{"num_hidden_layers": 10, "hidden_size": 192, "num_attention_heads": 6, "num_key_value_heads": 6, "head_dim": 32, "intermediate_size": 768, "vocab_size": 2048, "hidden_act": "gelu", "norm": "layernorm", "norm_place": "pre", "norm_eps": 1e-05, "positions": "learned", "qk_norm": false, "attn_scale": 0.177, "bias": "none", "tie_word_embeddings": true, "parallel_block": false, "init": "normal", "init_std_qkv": 0.0469, "init_std_o": 0.0583, "init_std_up": 0.0672, "init_std_down": 0.0672, "optimizer": "soap_variant", "learning_rate": 0.00883, "weight_decay": 0.0, "lr_head": 0.00915, "max_grad_norm": 0.5, "warmup_steps": 200, "schedule": "wsd", "decay_fraction": 1.0, "decay_shape": "linear", "final_lr_fraction": 0.0, "batch_tokens": 32768, "max_seq_len": 1024, "doc_mask": false, "train_tokens": 149300000, "max_steps": 4557, "dataset": "wikipedia_en"}
Each number is 50 + 15 x the weight over the matrix's rms, rounded and kept within 0 to 99. Layers, rows and columns count from 0.

# layer 5 attention output (transposed), 192x192, rms 0.0584, rows 126-130, columns 0-95
52 46 57 51 63 58 69 59 79 55 71 39 36 38 27 44 31 39 65 56 40 57 49 60 77 49 36 34 61 48 47 63 49 37 58 56 54 38 45 58 60 45 37 53 36 69 70 68 44 43 41 39 31 37 39 45 22 44 61 66 50 52 77 62 46 44 66 68 57 37 55 53 57 28 57 58 49 68 51 46 51 67 44 62 31 34 49 76 51 52 50 27 41 73 32 38
39 32 42 46 59 42 59 58 50 71 47 47 56 25 36 44 72 33 41 51 55 50 26 46 44 39 64 37 28 52 43 56 40 35 50 47 34 61 47 72 35 61 69 31 68 45 32 23 46 39 29 36 25 37 47 37 43 47 64 57 79 71 44 40 58 65 22 67 56 29 50 56 21 51 67 51 40 71 49 60 56 45 23 52 53 55 35 34 43 36 62 28 69 57 47 49
21 60 25 37 68 55 53 41 61 73 48 85 45 62 45 70 47 64 62 52 46 70 64 57 73 59 55 51 47 46 43 58 56 55 24 52 58 70 47 67 37 68 51 59 50 77 29 38 22 79 41 58 64 41 50 68 60 62 40 50 45 29 54 52 72 58 72 44 50 56 46 55 40 46 60 51 60 38 75 36 70 35 64 69 47 14 53 65 61 73 49 70 69 50 40 57
53 52 58 42 29 36 14 36 33 74 58 69 69 51 69 45 71 34 66 60 50 62 39 69 36 66 55 55 62 31 48 46 44 54 59 59 33 57 58 71 55 55 67 63 56 69 62 50 59 61 73 45 44 33 60 60 46 37 83 26 50 32 32 64 32 25 52 44 47 20 39 60 55 59 42 41 27 23 55 43 22 51 48 51 41 52 38 65 54 28 64 59 63 62 25 81
39 27 68 85 91 25 63 43 28 39 82 16 34 43 45 44 70 45 55 50 16 24 43 58 22 28 60 42 82 43 45 53 36 58 30 44 87 58 45 52 47 69 27 49 56 58 51 43 52 68 45 65 29 21 65 44 48 55 50 65 45 48 41 47 54 40 43 45 39 51 32 34 59 50 11 46 49 52 54 29 33 71 35 52 82 28 35 52 36 31 28 37 47 70 31 51
# layer 5 attention value, 192x192, rms 0.047, rows 127-130, columns 0-95
38 69 47 52 46 66 32 25 31 41 71 52 49 60 56 48 48 46 56 38 56 65 51 28 37 74 37 49 63 61 42 72 55 46 51 26 45 28 48 46 44 47 55 65 44 29 34 50 65 61 46 48 54 45 57 75 62 59 59 15 23 51 45 70 34 38 93 29 62 67 61 48 48 48 76 46 59 47 42 17 59 45 42 60 54 36 66 52 50 66 46 64 46 24 60 51
45 26 62 28 33 34 48 51 45 25 56 50 53 46 46 33 45 34 28 35 53 47 73 47 48 20 32 46 44 35 44 60 32 46 77 42 50 52 67 45 37 45 42 63 32 40 58 50 68 21 59 50 60 62 64 25 37 22 70 51 52 66 51 60 43 54 34 57 57 19 59 52 64 42 47 72 33 54 29 55 38 74 46 80 53 61 47 68 38 41 62 35 17 49 49 39
37 52 44 61 73 60 52 50 65 23 57 34 31 77 19 63 45 36 30 45 47 29 73 54 55 30 36 38 45 54 51 64 41 45 57 51 67 33 65 49 38 46 26 61 29 21 44 41 55 35 37 66 67 83 14 41 70 52 26 58 75 49 57 39 45 47 65 34 49 80 63 71 48 44 69 50 58 50 47 64 73 51 61 47 61 61 63 70 37 62 24 46 28 34 87 37
69 56 67 16 38 53 66 57 49 52 18 62 51 40 20 48 28 42 45 60 67 52 29 54 67 54 30 60 09 73 44 44 69 49 53 43 26 57 74 42 49 25 51 51 19 17 50 32 33 41 61 55 43 51 49 38 64 08 64 37 38 47 55 55 56 51 44 71 52 39 53 42 37 58 62 42 45 42 43 57 63 40 64 33 12 39 61 74 49 73 66 72 39 35 62 43
# layer 5 attention query, 192x192, rms 0.0467, rows 128-159, columns 0-95
34 45 58 49 40 39 43 42 34 47 47 61 31 79 51 40 35 75 67 47 47 30 73 29 71 43 38 49 67 49 40 44 68 33 53 65 27 86 38 63 52 59 50 52 52 47 37 60 41 46 63 59 54 37 48 75 79 47 48 47 31 64 50 46 61 55 71 38 67 55 53 75 47 59 64 67 61 22 68 42 46 45 35 35 56 65 52 51 42 83 31 36 49 35 56 59
43 48 31 20 67 44 31 51 61 58 62 48 50 47 50 28 62 56 74 80 26 15 36 55 45 39 53 52 30 52 36 36 30 59 52 42 28 40 63 62 51 48 38 66 36 51 59 16 46 66 79 50 47 44 45 83 64 46 61 43 58 28 69 46 55 48 58 59 43 53 51 59 57 65 58 50 54 43 43 66 53 63 54 61 38 38 39 27 34 36 53 68 26 44 37 59
47 46 53 55 40 45 56 34 37 57 64 22 81 37 73 65 53 62 61 67 63 35 53 56 46 38 47 56 60 41 57 47 52 27 60 54 71 41 45 39 46 63 38 61 51 30 52 29 65 10 51 40 48 65 28 71 60 55 66 48 62 16 64 59 71 67 41 58 78 74 73 52 58 72 51 62 64 49 64 66 30 23 42 36 54 55 43 49 67 99 45 75 20 71 37 59
42 52 40 74 59 41 54 40 49 37 47 36 24 28 76 34 51 35 27 68 76 34 49 43 65 44 40 53 74 61 48 43 51 45 51 65 62 39 61 59 56 33 59 47 54 52 66 43 24 49 52 39 43 52 41 58 37 43 52 49 65 52 61 61 48 60 52 29 77 24 40 52 58 54 48 45 55 29 45 55 69 44 40 74 75 39 64 74 42 58 47 52 59 70 53 41
54 62 57 63 42 35 66 75 57 68 56 55 49 56 20 49 45 67 43 63 37 34 63 53 40 59 44 55 23 41 56 31 65 52 44 61 45 79 40 44 69 36 53 58 34 57 42 57 21 46 46 40 76 79 41 76 64 38 41 45 37 45 50 57 53 24 35 44 55 44 48 64 34 46 36 63 53 48 11 44 60 41 68 19 51 75 49 72 58 24 45 70 63 57 29 46
57 70 42 22 42 23 58 74 32 39 52 38 69 59 53 35 59 66 42 77 14 40 36 24 61 46 35 61 37 43 55 58 98 68 38 62 48 49 60 42 73 61 34 35 62 25 55 51 53 68 48 48 58 36 62 34 03 45 45 54 41 60 40 57 59 49 48 25 27 45 66 73 45 55 59 56 75 72 61 46 50 39 29 57 61 68 61 60 68 58 41 35 51 51 38 52
29 66 24 24 36 53 76 55 29 44 44 46 37 38 32 56 49 57 46 35 63 59 40 55 50 36 39 65 64 45 49 43 50 58 51 45 50 57 55 22 47 44 52 71 28 58 56 57 51 55 55 25 36 58 62 54 31 36 38 42 37 71 51 62 56 50 38 21 53 48 46 76 75 55 31 40 39 67 37 53 54 49 42 69 67 43 62 55 30 46 58 57 58 34 36 48
70 56 63 38 39 32 22 59 41 45 41 47 40 40 54 39 54 51 59 47 76 50 46 59 39 59 46 47 46 53 38 61 38 73 57 51 48 42 50 42 46 58 36 63 00 54 53 81 64 21 60 74 62 15 34 57 71 40 59 39 71 35 36 29 84 34 55 45 62 34 50 61 64 61 73 35 43 15 59 58 44 46 48 56 10 52 44 60 42 55 70 43 46 39 27 24
43 37 55 41 41 30 36 42 41 33 41 34 45 62 61 61 51 66 31 71 43 74 32 92 44 49 71 02 43 77 40 52 51 57 36 38 70 69 84 65 55 41 49 58 31 52 76 47 37 78 33 63 55 59 39 36 50 36 30 51 58 59 36 37 45 35 38 80 42 69 24 36 55 72 34 46 75 52 56 50 37 69 59 39 66 69 77 46 24 29 64 47 72 27 69 60
51 64 43 40 33 47 67 48 59 46 32 58 47 43 46 34 44 43 34 60 34 32 70 48 39 40 47 46 65 73 53 40 49 48 46 60 58 34 61 44 33 53 40 57 38 59 35 25 31 74 35 50 65 57 64 48 80 54 46 56 51 46 44 63 44 51 34 66 45 49 26 37 71 44 60 05 66 31 67 46 51 52 54 51 55 35 56 59 65 50 44 35 81 55 73 50
44 70 46 50 61 38 39 46 37 37 46 31 49 60 28 54 43 49 53 34 51 30 44 44 25 50 62 31 34 65 56 35 59 43 67 58 58 44 54 47 43 44 45 45 73 35 41 54 47 51 46 52 50 38 51 39 59 47 55 47 56 55 55 70 53 61 44 65 44 72 34 28 70 53 51 43 52 38 80 66 40 73 59 42 38 44 49 51 56 43 63 59 74 68 73 88
51 38 49 55 41 49 38 42 40 16 46 51 60 53 58 61 44 46 69 53 42 36 32 39 26 56 55 46 63 28 55 25 48 40 21 58 67 59 44 67 44 28 40 71 38 46 47 20 60 51 34 33 57 40 50 61 71 57 65 61 27 64 34 62 43 46 46 57 49 63 51 53 29 43 37 57 68 09 31 59 50 44 73 41 48 44 72 55 62 27 34 65 38 40 48 61
79 64 54 63 69 71 32 55 56 38 45 46 60 39 29 23 58 46 68 31 43 48 29 61 59 43 46 36 51 52 38 56 51 73 29 53 56 40 39 50 15 32 54 48 53 48 40 40 27 59 66 39 42 47 61 71 46 48 25 61 49 76 55 57 32 69 60 35 57 51 55 51 52 50 83 58 50 38 62 62 48 75 66 34 62 37 32 60 31 52 45 33 84 47 47 61
46 75 50 40 66 29 45 43 46 31 55 42 45 53 32 75 40 49 59 29 47 63 58 52 57 48 33 60 55 19 54 76 54 52 54 59 66 61 39 40 62 54 71 46 56 52 73 50 41 50 23 61 23 79 50 35 44 55 38 42 55 35 73 53 80 60 54 43 53 32 61 64 50 45 74 58 64 24 71 47 20 46 61 53 61 37 60 41 74 43 73 60 55 43 49 60
53 69 54 66 38 65 41 61 34 49 63 31 47 33 48 47 48 57 28 67 46 39 78 47 51 45 50 42 83 57 57 42 57 42 53 57 37 28 49 34 44 55 68 26 60 65 41 64 62 52 38 62 57 23 50 49 66 67 53 73 53 34 36 61 34 52 47 44 42 39 48 35 52 87 47 52 54 38 41 31 72 72 33 49 50 52 48 52 41 22 54 44 31 45 19 47
45 27 69 63 60 49 46 37 34 61 66 69 75 28 47 40 64 73 59 42 35 58 35 62 38 45 40 76 43 42 59 55 61 34 40 45 48 64 67 40 43 40 42 38 48 83 59 63 59 75 46 27 37 54 51 76 52 54 58 53 52 36 38 55 53 36 51 38 63 60 46 45 53 44 59 32 35 54 46 47 79 53 34 49 78 53 46 26 40 67 54 57 19 43 30 68
59 50 69 43 52 48 64 53 42 44 58 43 56 44 69 73 44 38 43 67 63 57 59 64 52 42 55 31 39 31 45 36 58 52 71 70 70 55 51 35 55 42 48 40 48 28 38 57 52 52 42 58 67 57 35 35 24 41 51 61 31 37 51 47 28 37 23 46 66 58 64 64 72 45 54 38 72 54 54 69 38 45 58 60 57 42 36 36 43 40 49 54 51 43 50 61
51 46 64 73 65 41 65 44 46 50 65 47 54 70 54 54 47 72 46 61 47 47 35 41 45 20 65 26 58 40 51 35 52 46 58 38 46 76 84 77 35 52 51 63 57 54 40 64 35 52 50 19 36 54 36 37 41 39 40 42 46 67 34 57 21 63 38 46 36 60 51 51 67 51 59 20 63 52 54 53 48 46 57 51 51 27 59 61 51 39 64 62 52 48 31 42
65 32 47 35 77 60 78 39 31 62 53 46 46 30 18 49 20 36 26 78 56 64 65 60 47 39 32 48 50 78 32 33 62 56 36 59 56 59 43 68 58 56 64 46 57 69 44 48 47 50 59 36 54 25 41 29 60 79 51 45 76 71 44 49 52 60 10 58 42 44 58 41 63 58 48 25 26 79 68 39 36 58 20 57 61 39 61 79 66 35 53 47 37 43 37 42
52 34 58 57 53 22 28 68 56 29 63 48 29 48 49 54 44 40 61 45 32 51 53 29 40 49 39 63 46 58 39 42 43 63 64 31 55 50 53 50 47 55 44 47 78 61 51 66 57 41 32 62 59 17 32 17 48 32 65 66 72 48 56 13 70 52 68 73 41 42 35 45 37 57 41 50 56 52 54 50 75 53 52 52 62 53 43 33 54 36 53 68 64 59 70 47
41 75 08 36 63 56 88 73 73 47 51 36 74 49 41 52 58 50 21 41 33 54 50 39 49 51 40 61 56 78 51 17 57 61 40 42 77 43 84 51 55 37 51 47 46 40 57 31 42 62 70 34 51 59 40 62 36 56 43 40 32 39 47 48 30 66 50 28 21 42 23 53 54 44 30 35 43 58 61 75 56 50 72 40 58 42 59 68 44 35 45 72 76 41 43 70
49 23 49 47 53 53 42 50 42 62 61 50 57 27 36 56 48 39 55 41 76 32 48 56 29 52 40 50 79 39 47 53 24 47 49 46 65 28 52 59 43 53 59 38 51 50 53 41 62 50 50 54 18 41 44 57 46 39 51 44 58 55 63 40 47 35 22 62 62 54 48 50 73 34 65 59 62 61 58 53 49 45 29 33 79 54 39 63 73 51 47 43 44 62 49 25
46 60 73 54 63 64 72 48 44 48 57 65 56 36 70 43 71 59 55 45 71 28 39 53 47 61 40 44 54 34 35 39 29 46 65 60 82 44 45 59 63 53 65 53 41 66 34 55 59 47 39 33 34 61 38 49 55 22 90 60 60 45 43 43 54 61 70 50 52 60 66 66 47 61 60 68 71 65 55 26 14 32 60 52 45 52 46 34 65 55 71 57 55 47 73 21
47 49 42 53 81 52 41 51 79 36 58 45 57 49 43 47 60 65 57 46 33 58 70 42 43 33 44 61 35 71 65 60 55 68 24 29 58 63 44 40 42 30 37 62 61 41 75 55 44 54 73 54 41 69 47 70 67 31 46 59 45 59 52 51 54 41 59 41 29 48 33 42 72 53 36 41 51 69 40 39 56 62 83 55 60 47 46 62 41 67 42 53 29 64 70 47
55 38 69 42 46 47 70 61 54 65 43 24 52 50 20 68 60 28 44 44 47 35 32 35 48 82 64 65 52 53 47 35 62 68 64 31 52 54 42 54 52 46 70 19 44 44 74 39 58 59 37 70 60 35 57 42 65 54 83 45 30 57 40 56 35 54 48 65 59 31 48 46 57 63 55 39 78 27 69 58 53 63 61 66 49 56 63 57 46 43 42 62 58 39 49 58
57 48 47 46 32 63 56 55 40 46 43 32 39 51 29 38 29 74 48 48 63 54 33 46 38 57 37 78 44 51 90 52 68 60 58 53 36 33 60 58 54 45 37 71 81 22 35 47 46 20 35 46 54 39 48 46 40 40 64 40 36 52 38 44 72 66 51 43 52 72 73 57 68 60 56 38 60 55 50 64 68 59 35 54 62 45 43 41 47 39 60 21 81 49 48 58
51 56 34 53 59 60 37 47 36 45 31 61 47 43 64 59 42 50 58 55 63 50 59 41 47 83 35 92 45 13 64 53 58 40 66 45 57 49 53 37 49 75 52 26 88 58 49 62 69 26 33 73 68 48 55 50 54 69 55 32 86 36 58 44 61 68 72 60 56 61 72 25 48 56 43 48 27 42 36 32 43 79 38 45 49 24 64 56 65 61 67 56 43 79 27 40
31 57 53 40 57 65 41 53 61 66 57 53 48 35 42 59 44 48 56 60 42 64 46 56 48 53 41 71 45 62 66 49 38 70 83 30 68 62 50 76 18 63 51 52 51 35 46 32 59 44 48 33 44 52 43 45 60 27 34 38 60 46 96 35 47 25 61 40 39 13 42 55 60 43 36 48 44 53 56 47 66 39 59 72 36 91 59 77 41 41 46 32 69 45 50 30
50 46 57 74 59 56 39 41 70 29 35 30 35 56 43 40 35 46 50 76 43 45 48 12 52 59 81 39 55 39 62 42 45 52 55 37 53 31 61 66 53 36 55 58 62 57 42 58 57 42 63 56 52 60 56 82 69 28 77 39 78 67 50 44 51 62 39 36 37 45 38 53 49 48 42 33 29 29 58 43 59 54 19 19 31 42 53 65 58 55 44 60 62 32 59 47
57 58 42 60 45 24 66 75 62 44 27 45 38 44 69 61 42 40 42 21 65 65 58 53 71 42 64 66 43 62 47 40 49 44 47 23 53 48 29 48 59 62 43 43 27 47 22 45 45 69 62 46 56 70 69 71 41 37 47 40 37 64 60 45 57 42 65 62 24 32 23 70 58 61 52 36 79 78 67 67 64 49 43 77 44 56 38 54 46 33 40 51 42 47 38 70
67 56 65 50 27 33 79 51 64 24 39 48 53 37 60 66 75 37 36 58 33 48 59 41 56 65 56 40 47 46 59 28 52 47 48 71 71 39 59 60 70 37 66 56 52 29 46 43 61 59 38 43 49 35 37 71 37 53 46 49 50 54 41 55 63 41 44 54 60 22 41 56 43 41 40 41 49 44 37 52 43 58 51 29 69 62 39 55 62 63 37 57 47 35 20 40
25 60 61 49 54 27 56 59 27 78 40 53 43 36 63 51 39 50 54 50 65 60 37 57 73 58 45 64 65 40 55 75 35 54 23 68 53 61 62 70 23 35 36 62 50 62 34 66 48 48 69 61 42 47 43 47 59 82 42 59 41 39 55 49 64 50 42 29 52 00 43 72 41 60 44 49 26 66 44 38 48 43 55 64 36 36 68 44 50 66 54 40 45 30 52 63
# layer 5 attention key, 192x192, rms 0.047, rows 128-159, columns 0-95
58 39 49 55 52 48 37 56 37 70 29 56 41 70 50 54 57 41 98 53 50 27 82 40 45 43 48 36 46 57 41 34 67 46 38 85 46 98 49 56 30 53 52 42 51 52 56 53 55 38 47 56 38 47 43 66 89 41 52 61 36 45 71 55 57 64 53 32 33 47 46 55 48 59 37 77 37 52 46 42 11 42 59 21 28 53 33 64 19 96 50 57 33 51 68 19
64 44 57 22 49 56 48 45 36 64 38 60 43 49 76 59 54 76 60 99 40 28 54 36 75 56 75 43 38 49 55 38 51 62 38 23 58 32 46 47 54 72 54 43 46 45 48 37 84 40 46 75 69 23 57 45 61 27 61 47 46 51 59 47 18 25 72 43 45 53 35 32 38 63 61 48 63 74 70 67 19 59 43 55 37 44 52 66 49 44 81 47 67 79 36 60
38 64 25 45 24 62 68 57 56 63 48 14 41 43 59 55 55 43 53 42 58 80 83 55 50 23 57 46 50 58 27 42 67 21 58 52 66 44 48 12 44 41 72 42 22 38 49 37 51 43 41 33 56 67 38 52 52 66 61 49 48 28 54 80 55 71 46 23 70 60 67 68 57 63 52 39 77 51 78 59 32 28 30 51 82 22 67 54 56 37 49 87 65 73 33 48
52 41 41 56 46 51 56 54 55 46 43 55 40 20 40 47 51 56 50 44 65 25 47 47 76 39 58 52 62 66 43 50 65 59 55 66 72 54 56 50 61 50 44 54 53 32 56 19 23 47 65 36 37 52 46 71 38 60 59 33 52 38 40 43 26 74 58 29 53 34 38 51 44 43 36 35 52 52 49 63 44 37 32 66 56 62 33 60 72 68 39 53 72 43 52 42
35 75 54 24 47 41 76 60 67 50 45 37 72 51 29 36 75 35 54 47 39 33 52 42 36 63 46 67 15 48 54 14 54 81 43 74 49 80 76 59 83 59 41 79 36 18 46 80 18 29 50 42 65 51 43 52 74 43 43 52 34 76 64 51 22 45 44 52 45 34 40 67 56 47 54 44 39 31 07 41 44 59 52 28 46 76 44 53 42 40 32 49 75 39 54 43
60 76 17 40 56 49 37 60 40 31 47 53 61 55 50 47 47 44 58 90 36 63 44 47 39 38 62 53 61 11 50 84 75 63 36 51 45 48 54 49 63 47 43 13 55 44 53 84 56 32 19 49 43 45 50 21 28 47 57 43 37 35 66 71 70 51 55 24 25 52 60 68 57 44 61 59 42 52 47 51 63 34 32 58 66 74 51 50 36 50 27 22 49 25 61 24
45 61 26 20 31 70 42 46 50 41 31 46 26 49 46 43 68 67 41 64 73 56 35 46 53 53 51 57 68 36 54 51 58 70 64 55 49 54 55 62 40 36 37 64 57 55 70 63 54 45 47 17 41 50 52 73 48 34 51 82 47 69 59 37 47 56 47 36 37 53 39 55 60 12 27 45 29 66 57 46 27 31 40 61 20 42 62 56 39 56 61 44 63 29 25 38
31 43 56 81 44 17 41 57 41 66 47 29 23 42 56 27 49 47 73 27 63 49 53 69 25 43 50 53 54 55 46 37 67 62 55 34 53 34 49 26 39 66 32 48 33 91 23 77 47 50 64 57 30 29 37 33 66 68 44 35 43 32 40 53 33 48 69 56 87 46 68 47 44 62 37 18 37 43 53 91 60 49 56 66 35 31 64 56 60 48 65 48 30 62 22 44
56 48 62 35 54 49 26 78 26 25 42 52 67 48 42 60 67 43 35 68 41 60 36 49 50 48 42 44 78 56 57 45 47 52 67 45 48 48 82 63 28 54 25 75 45 66 59 40 37 95 34 47 54 40 53 25 44 33 52 63 21 56 40 57 61 55 36 47 61 43 36 29 72 54 34 43 48 68 65 40 69 95 73 26 41 55 48 39 52 40 47 29 62 27 57 40
28 62 42 33 35 42 58 72 78 56 62 38 54 31 43 39 55 54 42 35 38 51 63 54 57 45 51 32 75 63 75 28 47 53 67 59 54 51 53 67 57 65 59 56 32 61 43 25 31 54 48 42 69 22 54 46 79 49 56 37 70 69 37 36 50 54 40 69 75 47 57 40 48 29 40 37 65 43 76 42 67 55 37 69 36 37 47 48 62 50 52 18 39 72 50 51
60 79 36 55 44 53 65 59 57 49 38 63 66 67 30 56 40 49 55 52 41 54 33 38 66 33 48 47 52 40 65 17 50 43 44 62 51 56 56 30 48 58 53 56 57 51 48 51 50 45 40 39 73 38 68 50 36 60 48 38 52 59 50 67 60 37 40 64 56 62 25 31 66 68 78 49 62 46 79 55 53 70 43 50 41 40 36 44 37 50 38 56 58 58 62 63
74 40 63 67 47 59 64 34 49 49 51 24 72 57 58 60 67 36 57 60 54 53 70 46 72 34 42 54 62 40 84 12 64 50 52 76 52 43 34 54 40 43 64 82 27 62 37 43 69 56 43 31 31 23 60 39 61 44 34 62 43 50 50 66 41 45 23 54 62 45 41 62 20 44 36 49 59 28 32 40 55 29 59 52 46 25 59 55 80 16 47 51 41 57 74 62
92 64 75 69 33 78 32 32 56 42 54 64 66 22 57 30 52 70 64 29 47 81 42 67 67 81 72 59 48 60 55 45 41 63 56 45 73 50 10 50 30 48 55 67 42 60 59 46 50 25 32 69 51 64 56 44 56 61 53 51 49 65 42 45 12 64 56 56 38 54 65 53 57 41 78 55 41 50 69 75 67 35 57 41 32 59 38 50 52 58 54 38 61 40 63 30
45 57 38 43 68 43 59 50 41 33 64 57 61 65 07 64 42 33 48 46 39 47 38 44 71 59 34 61 53 27 43 42 37 36 82 37 69 69 34 38 65 64 61 47 63 42 57 49 44 50 25 68 57 52 50 60 35 51 58 68 34 47 62 34 71 77 45 41 39 39 46 66 55 39 72 42 67 24 55 67 23 31 39 54 52 56 60 54 68 53 45 43 42 48 42 76
49 80 60 35 47 52 59 56 51 45 56 40 63 45 38 53 45 62 55 45 08 23 38 45 53 45 55 17 51 41 41 31 63 48 38 61 24 28 56 47 57 51 42 62 78 44 53 53 36 35 57 66 49 02 46 68 49 42 47 40 77 69 37 62 32 66 58 51 70 40 69 41 29 51 45 55 41 58 27 38 49 59 39 49 46 59 42 54 49 53 57 30 30 37 31 58
48 76 50 36 47 19 80 39 34 40 47 56 60 38 63 70 72 67 66 43 21 63 58 49 39 36 28 53 20 51 63 60 65 44 18 42 44 64 34 67 55 50 15 42 34 66 67 42 56 27 53 44 45 56 46 50 48 48 41 60 38 50 56 42 46 50 43 55 35 46 50 46 40 37 52 38 39 67 51 72 71 76 48 42 71 53 51 36 40 31 69 43 16 46 39 51
45 61 46 46 32 53 49 49 38 46 36 30 73 59 24 54 33 40 35 43 49 57 39 41 35 59 63 40 57 58 39 43 83 52 99 75 62 50 55 29 57 42 55 40 62 53 34 37 39 62 46 44 52 53 40 29 27 59 46 57 27 49 33 49 34 56 48 44 42 53 37 57 71 40 47 31 51 57 58 64 44 52 66 55 42 54 62 44 73 54 53 45 94 48 56 74
55 43 70 71 75 33 57 38 40 56 45 68 48 67 57 48 54 53 60 42 44 48 12 51 40 34 70 28 53 48 42 56 47 52 74 57 56 52 80 49 23 69 56 58 48 37 49 60 43 32 38 28 65 55 51 52 45 51 36 50 44 90 62 47 35 90 20 64 46 35 41 27 33 49 55 30 74 54 65 45 58 41 50 56 29 53 67 69 36 26 49 55 53 47 30 45
38 32 41 34 52 60 56 65 52 45 31 52 38 57 47 42 44 37 38 77 44 53 52 41 40 62 42 62 53 66 54 80 58 45 61 52 51 59 44 37 26 63 42 42 62 62 53 41 61 45 48 52 45 35 32 19 23 61 36 34 68 58 32 63 25 74 34 77 25 51 84 35 64 27 43 44 35 76 61 68 84 70 33 58 60 76 39 58 39 37 37 57 76 55 37 41
25 25 58 56 56 56 49 67 47 30 46 79 42 53 46 46 50 55 64 56 53 55 43 48 40 58 66 82 58 55 60 33 71 58 50 37 57 27 54 62 37 53 36 76 47 41 36 65 38 51 36 49 46 12 39 33 29 39 67 32 39 71 59 44 72 65 76 67 51 51 36 20 31 56 50 31 42 41 49 33 89 56 47 34 68 47 46 38 65 41 38 51 51 29 43 61
59 52 40 39 50 61 79 62 65 55 29 52 96 41 44 54 65 40 51 36 58 50 37 52 60 50 56 57 52 35 81 37 41 80 47 64 66 32 64 68 71 48 23 40 52 33 65 45 48 42 31 27 62 53 72 24 62 56 47 53 41 59 21 33 55 64 58 48 28 36 54 54 90 49 42 40 41 78 35 29 34 39 29 48 46 64 41 54 47 32 39 50 68 61 60 40
30 35 67 57 38 33 36 33 22 76 57 28 44 25 39 45 41 47 63 60 51 51 45 51 50 40 58 45 68 61 43 59 46 56 59 59 70 58 46 55 36 82 55 40 56 45 79 38 57 32 55 64 34 67 34 64 24 56 50 35 53 56 65 50 03 32 38 44 48 49 70 88 62 28 67 70 51 67 49 53 41 52 29 43 69 41 48 46 48 47 66 58 37 77 69 24
42 73 45 52 50 54 54 28 63 70 61 52 16 31 50 42 59 45 75 55 63 49 79 33 74 45 53 71 26 59 56 48 26 61 48 61 49 58 39 55 34 43 41 46 44 71 44 36 41 49 46 49 45 62 40 83 31 56 47 37 38 29 57 64 43 53 54 58 27 43 45 82 06 83 59 56 81 68 63 36 58 33 72 52 64 46 74 39 42 54 34 66 70 45 52 26
63 32 67 69 64 55 45 33 52 23 40 71 65 48 63 38 71 52 51 24 49 60 58 56 45 52 31 56 48 62 48 26 49 81 31 52 62 60 22 40 47 55 44 64 67 17 61 57 65 46 60 46 58 60 58 73 48 29 57 60 49 61 42 51 43 25 59 52 52 66 55 49 63 71 53 42 53 67 36 47 60 42 76 74 69 32 64 53 40 49 54 43 34 50 56 71
52 11 59 67 48 19 65 77 81 52 62 53 68 26 24 66 30 51 73 49 57 56 49 36 60 50 55 29 65 48 63 68 58 81 66 31 33 48 43 44 56 61 52 40 64 68 30 41 64 64 38 70 72 46 50 49 47 41 55 31 36 27 33 76 72 56 69 63 52 11 56 41 74 63 56 63 58 21 65 58 53 54 84 57 72 62 51 37 52 18 62 44 48 49 59 49
52 45 41 71 31 35 61 45 53 77 43 50 65 66 45 45 60 80 50 56 50 44 65 40 37 40 44 59 72 32 75 44 70 42 42 58 41 50 49 50 56 29 57 48 50 52 31 42 45 25 32 37 80 32 40 40 35 43 40 17 67 60 56 64 52 57 50 28 52 73 51 73 48 32 55 49 42 70 59 53 49 43 37 63 42 67 34 24 51 35 46 41 67 47 43 64
53 51 38 52 50 52 58 50 52 41 53 57 59 57 53 70 14 48 47 44 39 66 67 51 40 59 45 86 45 43 20 68 57 36 34 48 75 45 46 36 41 52 62 40 80 66 47 67 73 29 33 67 80 44 41 70 45 54 62 42 56 30 48 71 52 77 87 44 37 47 70 62 51 53 33 40 42 35 38 53 72 49 27 50 77 16 28 47 68 53 43 63 49 45 35 63
34 43 41 57 44 57 39 43 51 37 79 52 39 54 61 64 72 68 44 45 32 45 39 44 44 72 60 70 76 58 49 48 40 70 74 38 28 64 57 48 50 64 46 46 48 40 51 50 34 66 41 51 63 58 61 47 53 50 47 46 58 48 79 62 08 45 52 31 58 17 55 66 45 46 22 43 57 60 49 57 47 49 53 46 41 68 31 82 44 41 58 28 68 72 67 53
46 45 41 55 55 54 62 53 61 54 38 34 56 46 63 32 55 33 67 75 29 40 63 42 61 32 43 19 51 33 34 54 59 67 49 26 65 28 63 54 64 70 53 58 61 52 54 66 63 45 38 43 34 33 61 61 48 16 64 45 96 45 47 58 47 56 42 76 67 63 48 43 53 48 45 63 30 67 35 48 57 62 48 35 33 70 46 53 52 39 69 78 24 50 65 40
82 54 54 56 47 43 43 64 64 18 41 50 55 50 55 51 60 47 34 10 38 55 43 50 64 52 66 41 70 50 70 40 44 72 41 36 37 45 40 35 78 67 38 51 58 62 29 39 48 93 19 56 17 42 52 49 62 44 63 51 51 50 48 46 53 60 51 36 33 71 44 37 68 46 33 55 61 70 51 54 52 42 53 71 54 39 25 38 65 43 50 48 48 41 44 53
59 38 30 56 40 29 47 46 69 40 54 61 54 56 14 61 55 47 75 47 55 36 56 54 39 58 51 50 37 56 68 41 59 70 42 62 39 51 42 61 62 66 60 30 47 33 42 37 36 24 65 26 52 42 32 42 53 54 44 35 60 33 22 39 60 70 46 34 62 39 53 58 28 49 47 50 58 36 31 31 65 52 64 61 49 60 32 40 75 79 44 40 49 49 42 36
45 27 52 73 53 48 50 24 33 67 29 32 26 36 63 58 69 34 63 48 66 51 41 70 41 86 50 63 70 26 42 73 27 42 23 64 45 52 60 60 31 36 36 26 67 48 39 63 46 56 78 67 57 89 69 43 81 72 37 63 52 38 44 35 58 77 34 62 60 35 40 68 23 48 42 52 43 49 51 75 45 48 53 74 33 18 44 45 53 67 46 40 63 43 28 56